config = dict(
    num_hidden_layers=8,
    hidden_size=128,
    num_attention_heads=4,
    intermediate_size=320,
    norm='rmsnorm',
    rope_theta=10000.0,
    rope_fraction=1.0,
    parallel_block=False,
    init_std_down=0.0,
    learning_rate=0.00765,
    lr_mult_up=0.835,
    beta2=0.99,
    lr_head=0.0106,
    max_seq_len=384,
)
Each number is 500 + 25 x the weight over its row's rms, rounded and kept within 0 to 999. Layers, rows and columns count from 0. Numbers have three digits each. The size before them is the row's rms in percent of the matrix's.

# o: layer 4 attention output (transposed), 128x128, rms 0.185, rows 65-127, columns 0-127
# v: layer 4 attention value, 64x128, rms 0.11, rows 33-63, columns 0-127
# gate: layer 4 MLP gate, 320x128, rms 0.154, rows 0-3, columns 0-127
# up: layer 4 MLP up, 320x128, rms 0.157, rows 0-3, columns 0-127
# down: layer 4 MLP down (transposed), 320x128, rms 0.178, rows 0-2, columns 0-127
o96 092:504470533483485539523474492528518491501485502452521508518536477496469510518457487513519485496468533483513499483545522534479441502482482496515486487515470510531518478484490506488481485513492498464478486500502459519489466507495505521507536528421469523468545448509488461523513488530539507504490484499488516488514506521550527513493511446494506438457522520493546494463482469512479523505472
v33 083:472535475546515505489538457475509518487474500476485492536500493507519499501505478519473472549518507532505494512517486475492508485515497490451513479502513505508458496482527520495483509482508504470550472482515488516517504465509548482490500528491435506470497469510492525502497503522524493470471461485527469455503501502500494535485511557493487523468559470554499467491568511539529458533530
o65 105:495535538488508497487504535461532495540503515471534484510511481479493511487530485459503499493502533480488510489497515486464496518504505539490491496505548439476533526483506490502496490541526527519510504511478497465497508513449455487485443472564486472513498495501520494506487462450500479493494481536438497494490470518510457494485444524524492501533478492456457517525455492486482465478530
o97 091:484495459502531494515476467506467516474516464514491545514495479509504483485524510518470516508456470519504486491484513486496533469520515487526494514513477527557467455521497508498482508495479477512490527489537474521531533497507537513515512515427505548491504482504506502507500552571477507498494486440473490526520517481492536550536514510505514494476513499538560463467517481482531532501472
v34 084:548487468521491512517503509483469489460505545495564476478511493528509507478462487466469515524484509546474484470498489488498509482486554496452500497478492508513461551506503489517533500512452501495476475555496532523526501487508486476542513447458498504462490504491496508525475529530539469529530489517483502519493503529507514518518496485504484565475504547530519497539536480495504529492466
o66 101:493475495429487478506513479504519529514489451504468502501510496446444544533473515483491533456500485471537527513520507485500459491503477535521455510525518504473489498524508470491508515460518544509495512509510507498483492523536442512448497517468504503518504507482528529496529475486459505459513500464520503478527532488457523460457459476470499495509459526494504503505521480522483480473472
o98 087:460539467533536481517479527486498470500503506480517501523511484548512509529524494515538450476467487516487462500459473524481525478502511472474511492482457481521479500449445504521474480514495523451502513519478494506546516501484503536504504458512479524516522488526448491512502509521510525550507493497493508500446492512508490552537539521504497482472539491509517497461484546528516525483548
v35 088:481498507489490542531465479476462561531504477507444503448511512515494520487468518499487470495509499519502515508520516535489522547525507491520508496492498499493451506482501512529475517494515518478488495480564487522517489523511517499489523494522538566486518511501511474485481508560533467492516466432523477494518471464512534520555511475519489486465530501491504530479501472497459523538525
o67 109:513485487514523459515495549530532475533517499489532500518491464500469503489515513469507522520421512550487524508503495473511486466508488515488500537521496471485506537512442506464496480494532530522509487519466450516502514509502524523516471485514470474535525517498476517498488549461510482490480543539492493490459518532491462482460486545491487528543513470477476464503510499484510533461467
o99 097:494516489502470529447482487495488525489496482533495511516492537493504560489461493530495459480582539452482465526512512520486497561525524490510487443500509511543483465493496500489498527527507478475502495500521546480524483495520502481495559525503532494482458500493512505500484464548510481526520486477498510504515478489525549521539535456503484490480502515502529531490511477483482491541512
v36 100:459473462487513490475478533477503507509485488470491511484521499538510515556529491503523506462498481500490485508488561503523563539448507539516554459486504502488556501511481513492514512449474501499507483471480546462491555534460465528489495498528548527516471516476531469482494438501511492505501480495502512504518468499507514488523512471469511503473515481498492509507507496484503487489557
o68 113:533498487515444502512508482460483480462498514517526513538502546488523537474493505503507513533467501509478509493484413494519459482518488465479474503483507591546489507517509519487506520523519490492496506515525488533513473490518532448498527482476502481444530497519499486518491555490520482516544485505463512470496549519500487461502515522518505500527528508506502482491511485476481504471535
o100 098:474496494494525515468505518510444497508483518516500496482492466501453530457499512464500477498502525475489481500496555509512545522499510475557547470514527478469512513488528473511515477470494522497502477490478491475485492550523483493537483525477465524496489531474488508485551449462474502462506504503506498545511453493501541517509489462518447504476471500472468536526444510502528496522468
v37 084:514484508498495475490507480516447530521464465480494525528465451490541480517515495488434530493518523480491512494499465508525475488519484468484442494509484490494488558511510431534499499491496478451531507501528496474478539529523454486502506502506534500496521492499498487524473536555451490511496504512523494533524508517509544520535516491499532508501467476499458509532517529531486504521459
o69 091:463492511474508479464482487519530477487483538490516540483537499547523543500505505500522528514518470524509488491491539479468564494479467475442523567527484495480509482502558494513506486526502491523510493540452531515517494546485509430508506542515490477529520509482488506497497481523511501493509474495533465544524473496522464503497478484506463473494468491492520483501488529493537508481465
o101 089:500530490553496500487531502529506500516544457523518451510455514440463453493459470522523482482511506521499490517500507514473488513525531511469495473482530486497473523465467464491511515488494479486476499497536478505482509456516483519467495469510455497475502434480535489485500510494475496525470524490470538480458521487511495532476527498525546498477488520496535524471462471523482506529543
v38 088:508460486532461462519499504482512515508485449443495507499502534487492511531505489507496538521517455516508486519496476533460540518517491466529491519502496495470512500483457479500532464473482512516496505465433480463474508504495506466467481572479450489538540472533520517522482490534492477507520487472499493518527520481463461488494535488503501492493508477516510448511480497495538467475471
o70 100:529444500455461495505497486505488471479495503522526458502496516504512492535517511499497453444496503480491470487473487455531476493500557486518511502516512488497501458530455508519493533514454441485535525527554467523535521492500447504516496506503520479446512485474511510484474478489475521487515480518504522508497504539501507508490487518526486493490468507501467520518513564496431494531505
o102 097:492561472535522508483457484523523551516523533461480544480517481496489476512460478497511550518508520496476492498524520544461542502530492529512512516497472519461500536469543499474496447522521567509484485487485530464475503470480523483501511472510460505528525512505495493499496462523463502517472497461509505475494506469514472484493524504504484514503525523492510488511488453518551545489515
v39 085:550509507521510501492528516494535502514464461506464512479527506507510507480477518479539509504473473493489524529458475481480474506457481540532528496460534441534494451496493505492493501511483495508484503471475486474493502469490489466482530525506527512547495558491529540486526442550484500481488536445496491510489472496481502512512446500515490475488544530491505528467478490488519499479547
o71 085:476508458471560486518501524548491444493499520493543528494462480511448481482535496519486481485486529561517487464503512504470513492528515485492476516511496500446497533489514517521485488495503445513538514495480539500511464494499520491524504467496473490480454494487494518482503545499508473504445507547533509471503489469506491510442512492453522481541506544486484496539487496486499526483483
o103 095:485475553524504507499498462422460534502473487477505472455540498508542531500502542481495524522475429448506500524498466527514487528480501523513517504509517477521516512493522481471530529471516558501495490478474501509514522524539473514498504504527476505502504542500482490546487443505494498490545470492527460512498482496510531466515459526521504523521487490482493495479486471502488506511540
v40 094:478465485480530488477447467519507545483503461522534481466525474481490496509465501494511488506506495474489530493518484486496512485495507474517523476494489505512526534515499520504511463484560512488498518516496462465482492518516468444467501506504522543474491494498544464517553495500494502510483551504507510448555522526494460527480498520527494488510435510474536466441521498462471530499485
o72 104:491511492501487563553495478573541499474479474474486515535478543527483487524520483536507510501448498516520540473461531521544484513483488526488488513480498554519479478501501459498497509512458524545499520494519530502474493507511486556517490478516493517516509518483474494506514499537504486503516486469525496517485514480523495500449553487493486503502490528502471537493547503535463456466507
o104 104:501486483495509454453506505434496516525503533548485493466520473470537481465502499471507474499541505462486481520520544520474504481517513494514494476519504461480499479507462528473475457488548488463486507526472491483519530468522482439488483529510542495474509460542561511498447526489522509493476509521507507485512485482492498493539525484521512514503517493508489475515478473458544529502481
v41 082:497487487480459526487539501477514523468467504471494493437532470472551517479503503519504507491501501518488437547469507504527476444504502484520541504501490494449531510517525512516523489515524490466504500521525506506484496504479514517558495443509493510483540494519473501528536467479511513474519465504501448504542485543480450496494480505486509524520482519474474500495470512500516439517526
o73 098:512500487491485475528484505466486485510567525492462484551478508511484488479572476509528498531556501517515507488489497497500504512472531444476481516507511509543497462511480503485517503462485513466537522500478507516474503485497440545477481478467496498525440526472512516541455505505470515465492488473516529508526510468509465496437524505496508505499535487492513501493466495526488481469529
o105 090:525490513493525534462513497527474538481441508496503541490503530481500527504459499521523517457470489512517528549529510497497502477520484473515526466505497505495494516483553462518509511538500487495463498517460481491499521506482548472563518531512481498473508499480469516472557528503505537523515473516487464503495484543459516509561510506537504505472446504522489467490517516489516491549485
v42 099:523511533524491527490499517519480470496523536478547470476495515473494504498476458509487478492515510507460474525508477472495538518469475488472493452465480512491516488490513536535520550480521507552502531468510495529479488486510480564493504490439459532513519492499502501479508541513537507493489501509516511435478508492483503477533509545498506492519510500514511532424473511503436490505494
o74 118:460494502516538537511499503445502486511469470513514546464513520520499468450541505509536503513507503508538533513475551502522484503567504523546481529538502499505468532484517472476505496547531498535496502487519485504478479449523493525504474507537527466517487531489532481531475483490505521455469510499460495486502536502477471506494491490500532460474505477515492527526508499479485537470542
o106 109:529524517451462474486485476547542497476518522501473462512508494497494524528445480504460511462492502487476483484521491489480534483438512448461534492472497484483537453513519492497501463472449528477492496520472509474526533528461497495508524491471513519484483460510480482465518519522509482518522483529517503509497468479534540498487524484466473517545486517478512476505504515511509461520453
v43 091:458492497462513541471524467487500461497492506484482470473488528486524507472481477480501494506509509532465546492502476499463494490533571479523504514491484493489512512507493523492489499511467505559521493473491543484511458481470514473532485519476491497477475480504449499538512530526508500484475544528505530509447525525459544483464489500539522488519502487498508473488426503487549505491465
o75 093:526503529504512498504526465543487518516514453511491513520461501510491495520546516550499491483539511516475478498510554483481505474521493506496454496522460470508526500540463510506495504454513501519514454493479467485501473467485510544484473488530516514535510518502513503517493439528496494460505466505498469527503448506520511536493466471515463543472468553521477529507530507517458532526476
o107 103:434500483509509493459503530475525483492462514484488483504528483523513485489465501470484494501461513472539539482465423497491489484476484519487518543501527508439501526482505489487504484559471463490495524502490510471502492535495507441537548517469498504506515500515492542490525536473475481509471497520507490472509491479479530480486494503474541446514520497478540469480499505505530497451513
v44 085:488527466527492521491474492498466529503498547503505470455505493495510499493524508465555518509517496510543529511505511497484493490479487502475476486523504477470527510488462505474494497480508501458498506516518561509488520507471525467566509470524457522474501493498474509496471455468496507502509523494508486575518486460509514500517438457504486457465547471517519500547547486489522533517519
o76 080:495518496523502489471510525521480454555526473528512466505494534499488483537468529491497516489503477520472491455494476529459465496468500495467513500552456505526521507505533526496532525530463488512479489512474445506504506485533452459435542465494520462488475506474547477509513479471503486522524486492465445500470458508490514523503497481501521504472506501463486525485522503525501490513468
o108 092:461477522511477515519492514480489579491517494480534511527530484517485510480510470523516490500517511490512490542513496460539535496542520490495477484453527538473486507483459470525485504487508512514513519515497529489510478549487494540547499523478526487525510531519465527493504469524512541487494525502541534507521514510466499487524505478508479511500505481562515459528435521487530528533551
v45 084:513513504504530486488466504489503471494472547506525487542522500529496501530525484474532507528473458481520490508472507510453452485478462515477535474517465517454430459522528458493463510479505495487482469491507532536534512530498489504527507496488524528452494493476450504473522527508492532497515542534506483492476517516496502508545511492487493459515504492476482516463488542478443489498468
o77 088:491482485480489515494468466505511476551509499480512488471488433489524496519479486511514570510516470507492533480528440492531505531544527491445460472503542523508530513503512487504511488508531495471515520527512504455501522506535493507501476487473492507522497474532509480535476516487450493489524513468518442535522517534476474499472464492535503492475494519491499518486522463543545494494462
o109 094:476464510475478526521533515497498545484477514507472456511484557490529491452530502467520451509476510503498471522474553499456443482489487502522523510506452503502493473515528467534475506490466506526487493486517512516517497453451469517503532486489501492483497485480470527496521501536528499482499495508501544504511494486510483516484511509446509502537496514481488473519495492467408500517541
v46 081:509474509484476462507479510478503525491554500497539504570481533499476503483520501538456504512499467506551475533491510495508488468476549520520461478530560451501538503548495492521530525503480488498492503506508496520507480461486516479497494522489486518504456443485473468472474536497512542529511488499508515491479521508479497522506473477484482539553468516462547486478525492483500512518474
o78 095:468519494540480494492477512513506517458483513505492526495487521513529488507506492482507499516496450539483492487507485544492515523499499500471550513495536554488524508506502499535485472489486498515488525494539491514497533500604533528521490477525480457518560500497485471494531465461489474511500474505473537532550505478530474503490499478538564498469498530495498473484500491489477522496546
o110 090:492518486486507558536521502498495463516489490477539508497498486503480491516520533527495498476472516503538494505474582479534468489488479535536467491522458464520473499477482497490514499509483487499486501520469550468486497506445502520495493499505496508502446509515509545495459541534516507527535537483534479482448536506504501514448531504472451472532516468506477507518523529499523518470486
v47 097:523407533504500498469507497522522552491535483538535507464525489474471500515495517546489530493516509506488494542506513511487451498482520477474511478487515508549519465458526507540493488494497494521501501480513488499482478477518521473517507507499514485524475483487507515516517564546489501468487518540505515517503536441561543507504528501514513554483497538485495501488491474509506468474522
o79 089:533542478529494505498526520504477500500497568448480500513495507503545529483509511530526494519462523480499507473480532530532505507482533514534512474495518488478461528535464467511505486497494484499521512532521464513528500520464490503532505502497527483476476508465504469496466494476482471512492526479475499455528522542516450526445527491477515471502514513519497450509546496487487553437491
o111 107:459483504525550500512509499489524488517485424534478479475517478494483477510512506469457503502524486507506516538516499460463468488470442518491474515462490494554534474479503498499469496495474510513491528477509535504494508481490505467464516527488450523548498476569506515488525509518499521515517496538544493521474497500499503489538496502523512545502487515511494529446516551510529464529504
v48 091:537519493558537519548501528501486478490463494487507471492530550506490496508507497502550501496524504494538519472484490539523521504471437508521515559493548476532459499524547516527502461499527497521505508486473494505488517468481504470519456482541491534522501531514510513483524535512490516485496535483511449471489481485499547483449529463530509518503544496484506515479483503501510468519519
o80 100:495501552477492480468480504491487550510525478507541525493515507466511421479540496529490487477505552526515495495492519525476578484444529510486482493502518533463509446478481478490495519506517477546517499511529477500537500467494507530519491521518492486477506479492479465493508443505545518478494489479512510469510436508532490482532487536492481496504486476525480497493477505483492514481471
o112 100:476483483491510468528503507496497470478490524520467473525531529510473502526479538490491476509519477454470491528491480462499458500541477496485515492509467478556496543510525532539526472460515533451505512499482550511499468497540516482495515468490487527512499534524529533534509544503491515492508511531513503555519528502467504522474484518502477526474507514476542515478489480495479454562542
v49 086:435498518523451474544531444497485520494494533479486534456487516465439497463463514493504526512488517516464542539473531524509528473491469473532480515487498503496514526496502477524458490522542514514560516545491512486496521493521525505519485483488537526511507457505514503494455525540480499506489512478483533497523509512523491471512523495512489522526447499528502483486528522498463481481502
o81 085:523528516507533475517526518535510483517458435488470495520501489558473442508536509491489511478504460498535494523506404482500479476486495504518537516507541524498477502501466503465532503475493495477483501483497492490474479527525519449485519478506518513516464569511479500521495476490511506496526463531530480494513494523533495465521489480506478465494527528485497522457504533487488514511474
o113 101:492526502483518499504471468532489518467525532495533506485504495450520532427463503498504509517507554477509498506514539507503528511496482476500486491486478460520514517489501537507482513521494510465502538522492494519546506463482479507481521543484458505461511404518520476474539538497475523495493505490465507472505509472476468494454483540502491542533505483526494493507541480536531506485501
v50 097:540508481447514511512507535512530474468498537488512496473528483496542517502482526410508495488498514477504475549519507483504498537532465522517537481513488519543517532502499491456497477475490503497520483539529507535513470488464500461472477514498468460507504504495505516500491504500504491546517472522508529449510515520513534506504487475515499504562474506516505544525486459501491554491451
o82 102:479486480526525484531512498523535517500532457537482522516519491486497518498498505531468474510504471541509481476537542502490476487478500501466421509478501494467457542492492495538459537522524495454497521523509483483487448498550518556511509499506472483536491506506478510470523502518442497524515544513482508493501505509450464524534467503517528482445474490502507471504510525506525491503516
o114 097:512488454498471471481506533486480505528500517462519512506502546491492517539530497491487518466489513479483522544502433481523525462484509482532533453509462509490543443495492558472501513490504492508541474487466550519471539475474478474503480496493519523485540494479534475503491513493533493457451479510544497504475472471501516495491527482474471503511545473535520516484498482499504502479478
v51 087:489503498498487497475524519466506481514516529500516560527517520507510498510498491455519518509494496478429467561521483454475469484520536487515541460513476511500494533480497483529500528537469521545456502559514538507494479469503503477467499499552511484502465543546480488475521521489454505517514513516489533457484495503459507501529494531510503492535497504458459491481527515507486506484507
o83 101:500527497544530497492496502514510493526549471467482490502514480500460565464498513481489503504488510557535457503507536500529524530507469526477501507483527477514508467479493469559511472499502481448531515540523530516509506517502487525477482487476527477530509473506499480482497506517471518520512531530473553510537498507512513529515520495477501481501463507504570484557466516554525495522509
o115 093:495500503477522479485524511502505469482506510538555491510514498462501481501501489503520490506481452444470511515534475511470491461498488474538516498539484507457458534527501512444466476504481504557439507487475466476482528516492508456526514487526457499453484501527482490493520471460535468521494490489493449473490500489495458480482496525514480501502526477473438507486518482474477480489477
v52 087:538475489511539482508480470491508451481486501491508552443510488479514535507469520519545473494506490476474472516536523531527535472493492512461482480483501518483461494525472485545499521521525454507532513497520520464511500468524537510527509557486517475499474529484500504468517483534489477465502544540515495509525530487420497505523487543494477502525509495512515508514463485492498466471508
o84 104:531500528530495500488538567523509453511507508499508469558453561496490482491521449488499523550553493517521508514499525452518524477490510475501509518487531474534478483499519471452486499504508510504526511531471497529510486525461513524480445527469479499520486488508475503515478521493511529543516527474488501476464479536512488523483533489505520481486521510468489556481527527493470510507495
o116 103:495502437432515500532453448478477535502505506526513558464561471519511543500502540508481453440465501504512458504489499515511511493522454516495511508501494501487505508513482499546540464507507505481471479472518486504484536486506456518500517481538494509524528501488482498516550482490505493460487496554484502516523514473526530485472471518480504477503496523535511485496482476522510517478501
v53 084:528520478483525516543496515452526480483490525513470503502519518500490470502541476499542482516497441507492524538490473507464508492503510524477504457507514486515539519470504481514519496493537490516502490470509511525516504471474531548509492463511500465524489497488506447451521547499535515508483493476491478517512516467465505480481479500570505516530437564512509492461495510508491458450501
o85 095:515491524521478494436487480526492518542519501468537504482521505514497537465437521486516489501523499500529520491487534525505520485517520511492533553496539508477503529480495495513453503507438521541521509510529488492519481495504498494494482471493487515535539508506512452550483528485524500442462495530478514509517504490506527510553517496485518516513470479546547465500524488514502530563513
o117 099:543521512498548481564512523462515509466488535478495486534504528476506483497550496520483521488461527444513517537469489466456519510476468512514462436519509495506506487516515479540542497498527516480455511486460541509485503472484504500487512525505537510483498510498468518473515462515493518512526493507541488500478515508486470484461495508518522481548510510463467497475473505496517499441474
v54 094:549572498511494497522512488463538532448502513452490484473490535497546503510514489488535488487507473529482516463502498493522488524513514491472479487582485498519466518492484473484502484500498515498530492467506535504479432495506497494494499461508524504556494501502494475511506517538484453491488521523509538512457536527466490487467513495503495484537469479495509503474467456488460524504470
o86 103:525482532517524519493518526552464534461513478535540475505504481508496527515470455498461462527487471525502504533522490479520473494496518533565505481477491496474505516481469505467463492506473551495487475481509481486512516502530472536448481480449469493493526538493458467480531455508492505535498555521471479508502512486492492489517486478506525533495491525499517537479522523505547505523482
o118 097:496550502484511492501476500458511448536501508453496470483517512484473461472512518507521546473501541495470519493481489553455500510515508469476489494490503490509517495516536514547530495482487446474515529505481506495483498500512498454560524501541531516515467461481525507524495553522489514467486461487520496513488473489471524504502515515507500469501485501479500452520468458561468508483538
v55 091:506476467508521529509522526505523532515476457467504517511514509487522503466498507422485459512510504553488462467506469530485515495492525515466481514536514530474519496500485572505471470501539486478478493529464469505493531488498541496500567485498532522534500499521461530493524467490503524515499493516481511510473482459520481487512517523476496521469492495497509537518520482471484562458491
o87 095:488516550455466477506523449481487487473455477527469523501484448518513491507511538521509481478501476443492507495503525482483484515497505518463500489490505448574439514479501496493498541483457534507476500489502516462524474499503505513482474519523500521483539469537492478523482514516502494496514486512474487447511526501478537523477482516482444505504528501500510497555499486472544512533484
o119 093:529510487553481459482499512507537537523492540469548518523505516483498548475498485511500497507526495523525465493507456507487497481510499469513481514493466511462529471489536454474534475558532491527488504478516492570479519509525487486514491462493501482542450516528514519462448527501523494532508501491505461521515469469491518506531506481530462519509460482505503525461474501513494467479506
v56 097:529522513474512468513509553551466464537518485483575482506540475544485486514509547455495486504504524488492485539493509485478491461504476485470524487526471504485478514493507488484502507524529536518507479509495470472499516525458481507531413530501504509489495534498486547502461481536488465472499489512515457507474460528538503484487474500503484492519482480517494467513511491464510534499498
o88 102:515512485484549449515510485485475465547495495503469515513490481510493492489486527488471498484515477489536522481511535508504495527472510506474477476522511490503465500513507476541499466546497494446466552508487515528512458525501509506528504476464525474506488485514524484507529491490479566499524468491515495482534508484426448480555504485549464465484474477489502504499512508526509439512523
o120 106:483502532509463491472513496486488528469485521516524468495461516490498478530510505490535472488484533518470484488477438536495489465510442518481516506456492510495532473480471551486494547449513516487533458526484467504506519491500502490481534514488473508481513542476497502486473509514522453490509511492496491490498503533555552525481511512467528559527534546531513496505471493472497529519464
v57 101:507519507500506499509504516512500495515463503518502517499508468518524505469491555476543538483524553512471476491528509485499489524510498498519509474489520559522540511521485494500506495523535468458504492539510522519515482436492472485497499513476523468496484525494526482497517492530455476460455511476519517535536499437501518464521504462472476480451489507511476457487551448536517469487525
o89 100:506477526516471544482534490527501498511500511506489496500444495472504572527497490483500498530455445483497484528472538484531466460483484485437507536527481489451469504487519473506483508495517469504519512510475467499500513519488527498468472481506484502528507532499529553455485480503499525536509489451497507451506487502487459533499524523507458532505506537465513510472449508507477481510498
o121 107:507532470516526454499460527503446491488527490501494516509527479534473443500506513512483502488508531537512493530524484498475520538501467506500517512504496509542526520485457516486524495483483541475501480492508503531538495477514455505529525526504516502480486470496493452535513475507481505456514501502529447556508503530530523475528460454509508513527489458566468501515547511493533483509481
v58 090:500493521523450510487491487490501529514528518527524503494468455491488486512492508491466488492510471478531530490496493515491545469512510492539504473492552502493513527495491502442491539462504493544510495527511465435468509534526476500515526481471491534455522490470472532529491514501498487512485499487512514516523480476497463530493491529447517516482474519545505549492493533526592494506485
o90 098:509486488466526496527464487504498497466451500512472536492550538558493468492553503507501468486543483498544502484489520516475494497485509496505500495528504505512509499519520537508559448511498520490458520494472512530491527473487528504514534514519521474497473477561518486492506576500556530533520467520519536501482511482534499517459505520475464523502514485520478507504495475472462516484505
o122 100:499499488501491490461509502488503510518542484465521492508453485457523501506471503518505505492486521495478498522470507483502511504507482516504481473515522463487481470479488443508470536497481467564525526507524482438496491539480463523489468515512496573499568484456496516535470445493459505490476523454479500487507470518507508503556490516495542500529488491508517470512525522524535509525491
v59 099:438459525501489487462478494500481522508474530487542489469492476533500490479519526484507528503509546505521518574490507525490552502443468568531491519545516458502499537481529482506520489519489494452525519491503475461488543489513512484513516453492493483499547527523519505519517489512504502498500488499494475514541496491537530492483539491499489492532495479472479483522530532493541513481489
o91 088:500519483521492510490494506494500520537468527517471491538473504464503478499521481495478489527490488466502527441510501511515497532514499519492523510492499538520493499554486506496477495437524487522460562510519505490555481571493531463474544484522546520516478510507544518479488512461527534490514472553526469524506491516557528529507499511474517502514451489514486488494487512473492519476523
o123 113:498485529486517472501497510518476490491543470511542527465534512526499470481503545502523501480513510531514469566490475483490486496481510482471489453509514471482504497436519489500495501537510517483545487479471508520460512447486521500527465516484437472471497496497474489530556471534507495498483509496500528455493502492448506513481528524526506536495551505495494540537503491539503469536503
v60 091:500505522503494524541489534474510466460501515467499494503506497418525498472541464540482498522501483508467499501472509494494470447496512463546461479511521492491509485461477520439482478478462523503479527470506492506542534509506490492510506560480494516508475498488511454528510516504492514498514530514489470492487473479450499510537492510492500517500499454463490474498575502526519488542503
o92 091:532462457523482468480498492481489484533465521544530522486468525538467518518463515524489482522539491520485482486517464494538505492509497494463480524486519530513536440534502512491512511534510482503540501479483506510508465503533516516517500465519478528513501499463450483528473469525534477543526485528491526477501498480470476515479539478490517488458495507511514558509457485510508498561531
o124 103:446532550491539558478516516503531525505559445448468468543503463516539496488525480502496515492487499503502515483494534482483506529485501481511495485481475472475467532474499465488504514460497534510473485500509509506476496520475527515452473530468533488504462513508533506480517529517476550471494519509458502504484500510497509556551481544503514507503488493482507464495503512482508497463473
v61 087:500491505498499498484491499508467522486519524497484478516524496481540509458502516455512508464504511527515497493499455507526519463496532504497491488504496499500510536504515518496458487510474504479526484483484471497515487545506539478513523546508522448480510466515490557487487494476488474476520416510516501576542528491525503437514479471534529499525499474498442537542481529536490518503506
o93 088:481493475483496475505496516474538466515502482485486500487469506514482545525548466518507551500499441506472477460532561507471517526492492497471503541532485485474495452468516494479525437518488502488491490486501499531491496505491522486525477424518504515529513470500497494504496476523517514487476473446445487513469505569485515522519518525485476478508510501489532474484461495527501489514477
o125 094:545468512533501543508518485576490530500489489512523524487494490506496514480457481470494478496526551515509510477515463490506485493496514513487462468487486520509533485487519515506452531509526462506538518477495492462468493509464497524506502504493474469510492575510493523506511492466468489507497524525523490499518472404446508487504503531523536521514482483473523533508479534508503489523524
v62 087:522529495480477504473553508519492479521545498484478475503531491514463499559494466500495523506505433554468517471517509460495484476520495480531486529494512537472506529507530556495490485502451510484533511496525465515500502483497494507499462555506533479495524505496522498459503521479534520499497493532523503522499501514502532535518483514565518517508529459517498497540503473487501442535470
o94 088:513487477494536484466482541513514531534506507532521529582543495490474468446492502472534501513493493457533462528475492463475527513475513493456475503547512498475484478495484487529494500524512482496494499532449506474539540520519526518497515473522486457517472469482453509504471475496542534511491495496481457485485504523512546505477541481502486490498481516484502500481466515533504533500480
o126 094:495542473547473542499537509494498471496480513468463479468450511492511507516534488499479499517510516491479496434513558500511485504513485475531524489438521490510487501556525517507498479500527493477499492477532495525477464539521470436480493528455496557482506558531516484477504516541492471498496517495528521475509475508461466517507476495489500487484521512525525505524545498491510486484495
v63 084:449498509480530500457494515533481503441491524472510511519508508519491495465511486508521501536489515485493519490489497499476517564526479492519525498481480547473431532469529531515491503514459458512485511519508496530529497418482507503465509458482491500475498545484459471526494528518508491519502521479494497480508531548546492532501474489490528479525501494458499471525515520533503504466525
o95 094:473454491506498549507480482483514522509521502470522502443504546465470519523506519516499524465485504513496501486476523480483468483486459510510484518529499438502517515457461498494497480452520488473490522532489497500454525557521445489514472531511504542515516480506477459533515522532506508531532511515492531480498522438493484474495464525467520531461500520524515512502502467530492484501462
o127 094:481524530468513482513501509526518496485483505559519488497526516546523442464494527503506469519482493540501488523490479494530507495467530492513537445487529540493453471506559496492475514527493548527500478480521520522545469472503562524484505496467489491451484487505515529480508474499503492505503463489489504506538505525503515500504510495496525445545519480528490512490530495446501511461534
gate0 100:493498471535460512535486537484506527487508514483523526456511495518469474497512503509494486455474510472531461494517468539471512495505505486558511465482491502543488469494542538539477498534508527530491484507513522531532535502516531527473460482506510539524476500533502480471462505450488529524490527477474516486499550484523467528532474525506544512478517496526506463462506452494505530501512
up0 099:533518462504516474540522519519527525475468499519474481520481519481524496492459455502468464456456511489502512492489446491458525521490473474492490517504487479508503471463468493493506532474481490487475509505505498457455485500495512512522519461548502502523486494490488517487562519529487443504506500505514507538466545462461433551511504482514505501472516552498508480490476506507518525500528
down0 105:508503441476466459495504478495504508480509469527524503558482497513505521509504538497521450507453537509519488519494476441515501516559513476532535495491473469505510484493469525456491484495528543503495479509491552448525475523494493526493497491497525489476512499538473495475473531449487511477482534521500526539484496522473518510459511494527455516522502473499490486524455500463531493465499
gate1 092:497497487528488517501549567462479491501531487501505488506486531529537505498499492501495528484499477521472496527495488526435497455494530501509529539495499479502494540505534538490493482462519499527468513493470501502503484536534529483480564522514491493506469494480475520531486503479486523526474480486505527481509504525532474487497482494474463517463468526430406499485512506485515480488518
up1 094:533500539447502461512488496510441475531508461474541546485490489466494513506519502526536514558521528544530529510545483528523510518521516513488508528496471501493543542492463492474499458512492502517497487509507513477506513504511525539506488501483467529555466503480501513512534498517483464510470461452488512528499513546540493468453484495453510488487468528509516520472513511514504484514515
down1 097:536556515457524483486483509512457518480481499524535515467530491459488520514513520475496468497525531505490508503488528491490471501455508504514498500468494523497521499441524524517480506521508508466521545513542539542517503521539525491528505518521507493536462495546521524508484509530550510537516518487507498546477557476479509502494503499489462491461481459534546473498543506514523523487464
gate2 110:460434533487490492487508479472515459506501489508497469510516490494496554516511547470481467485466508485492506454465492531462496518473537510503499485490521522518446478492497485517514472500494457511511504485477491509487558508482470510467516460504514484534476453494475461491527510416460515516487542479527500493524528512514518513483479462500514488485475485488490464496510507462528487449495
up2 100:483503483470481488553489497500549458449491517499492518488543501482506515451455462511509488482522503525453461515465483511492542546507479475486518510533545476464483507522542467483486551492507488450511486426531496511478481533517485494523496482493485500502488519533491542553507474474519474486505493525498474498476543502497496533518520512489490484536489474508512525472502515473503483470496
down2 096:526463481517497525473556488508513509494476508470539548498485539447522521488484504485525509502488508534490470464451462465522506536481512483474505515483497519434509495538516522482501530528489482546498522503519522531511481532489461522489484488530508460540499497499543489523501508482543451493492484537505569518461485482486499494519503475463528498491532491518504495526516519523505543520488
gate3 100:519477511486492521501491501514462508479492534549523500481518537489465551527464518511506480517529494474501464480513526493489526526508517483480497498488466495497459491457512479471502460461508472531507492522515463519495485512470423505501506503496505473531484480485506500519481486490520434496527529504529483523508470496445529498485552533511501503505474529471499481533547490488548553475454
up3 088:463506511499445514526513552529503507495475523516552538494511454484502490528529515508531522548510494518550497470480513529495492498511503532481508484476531544488506470516488498511497498441525485464470487522459450496463580515517489517492535481523560521507495493507477456490459472493501510489513477473483506485487486484512481482515495505510497505502473511498553505530502458546502481484507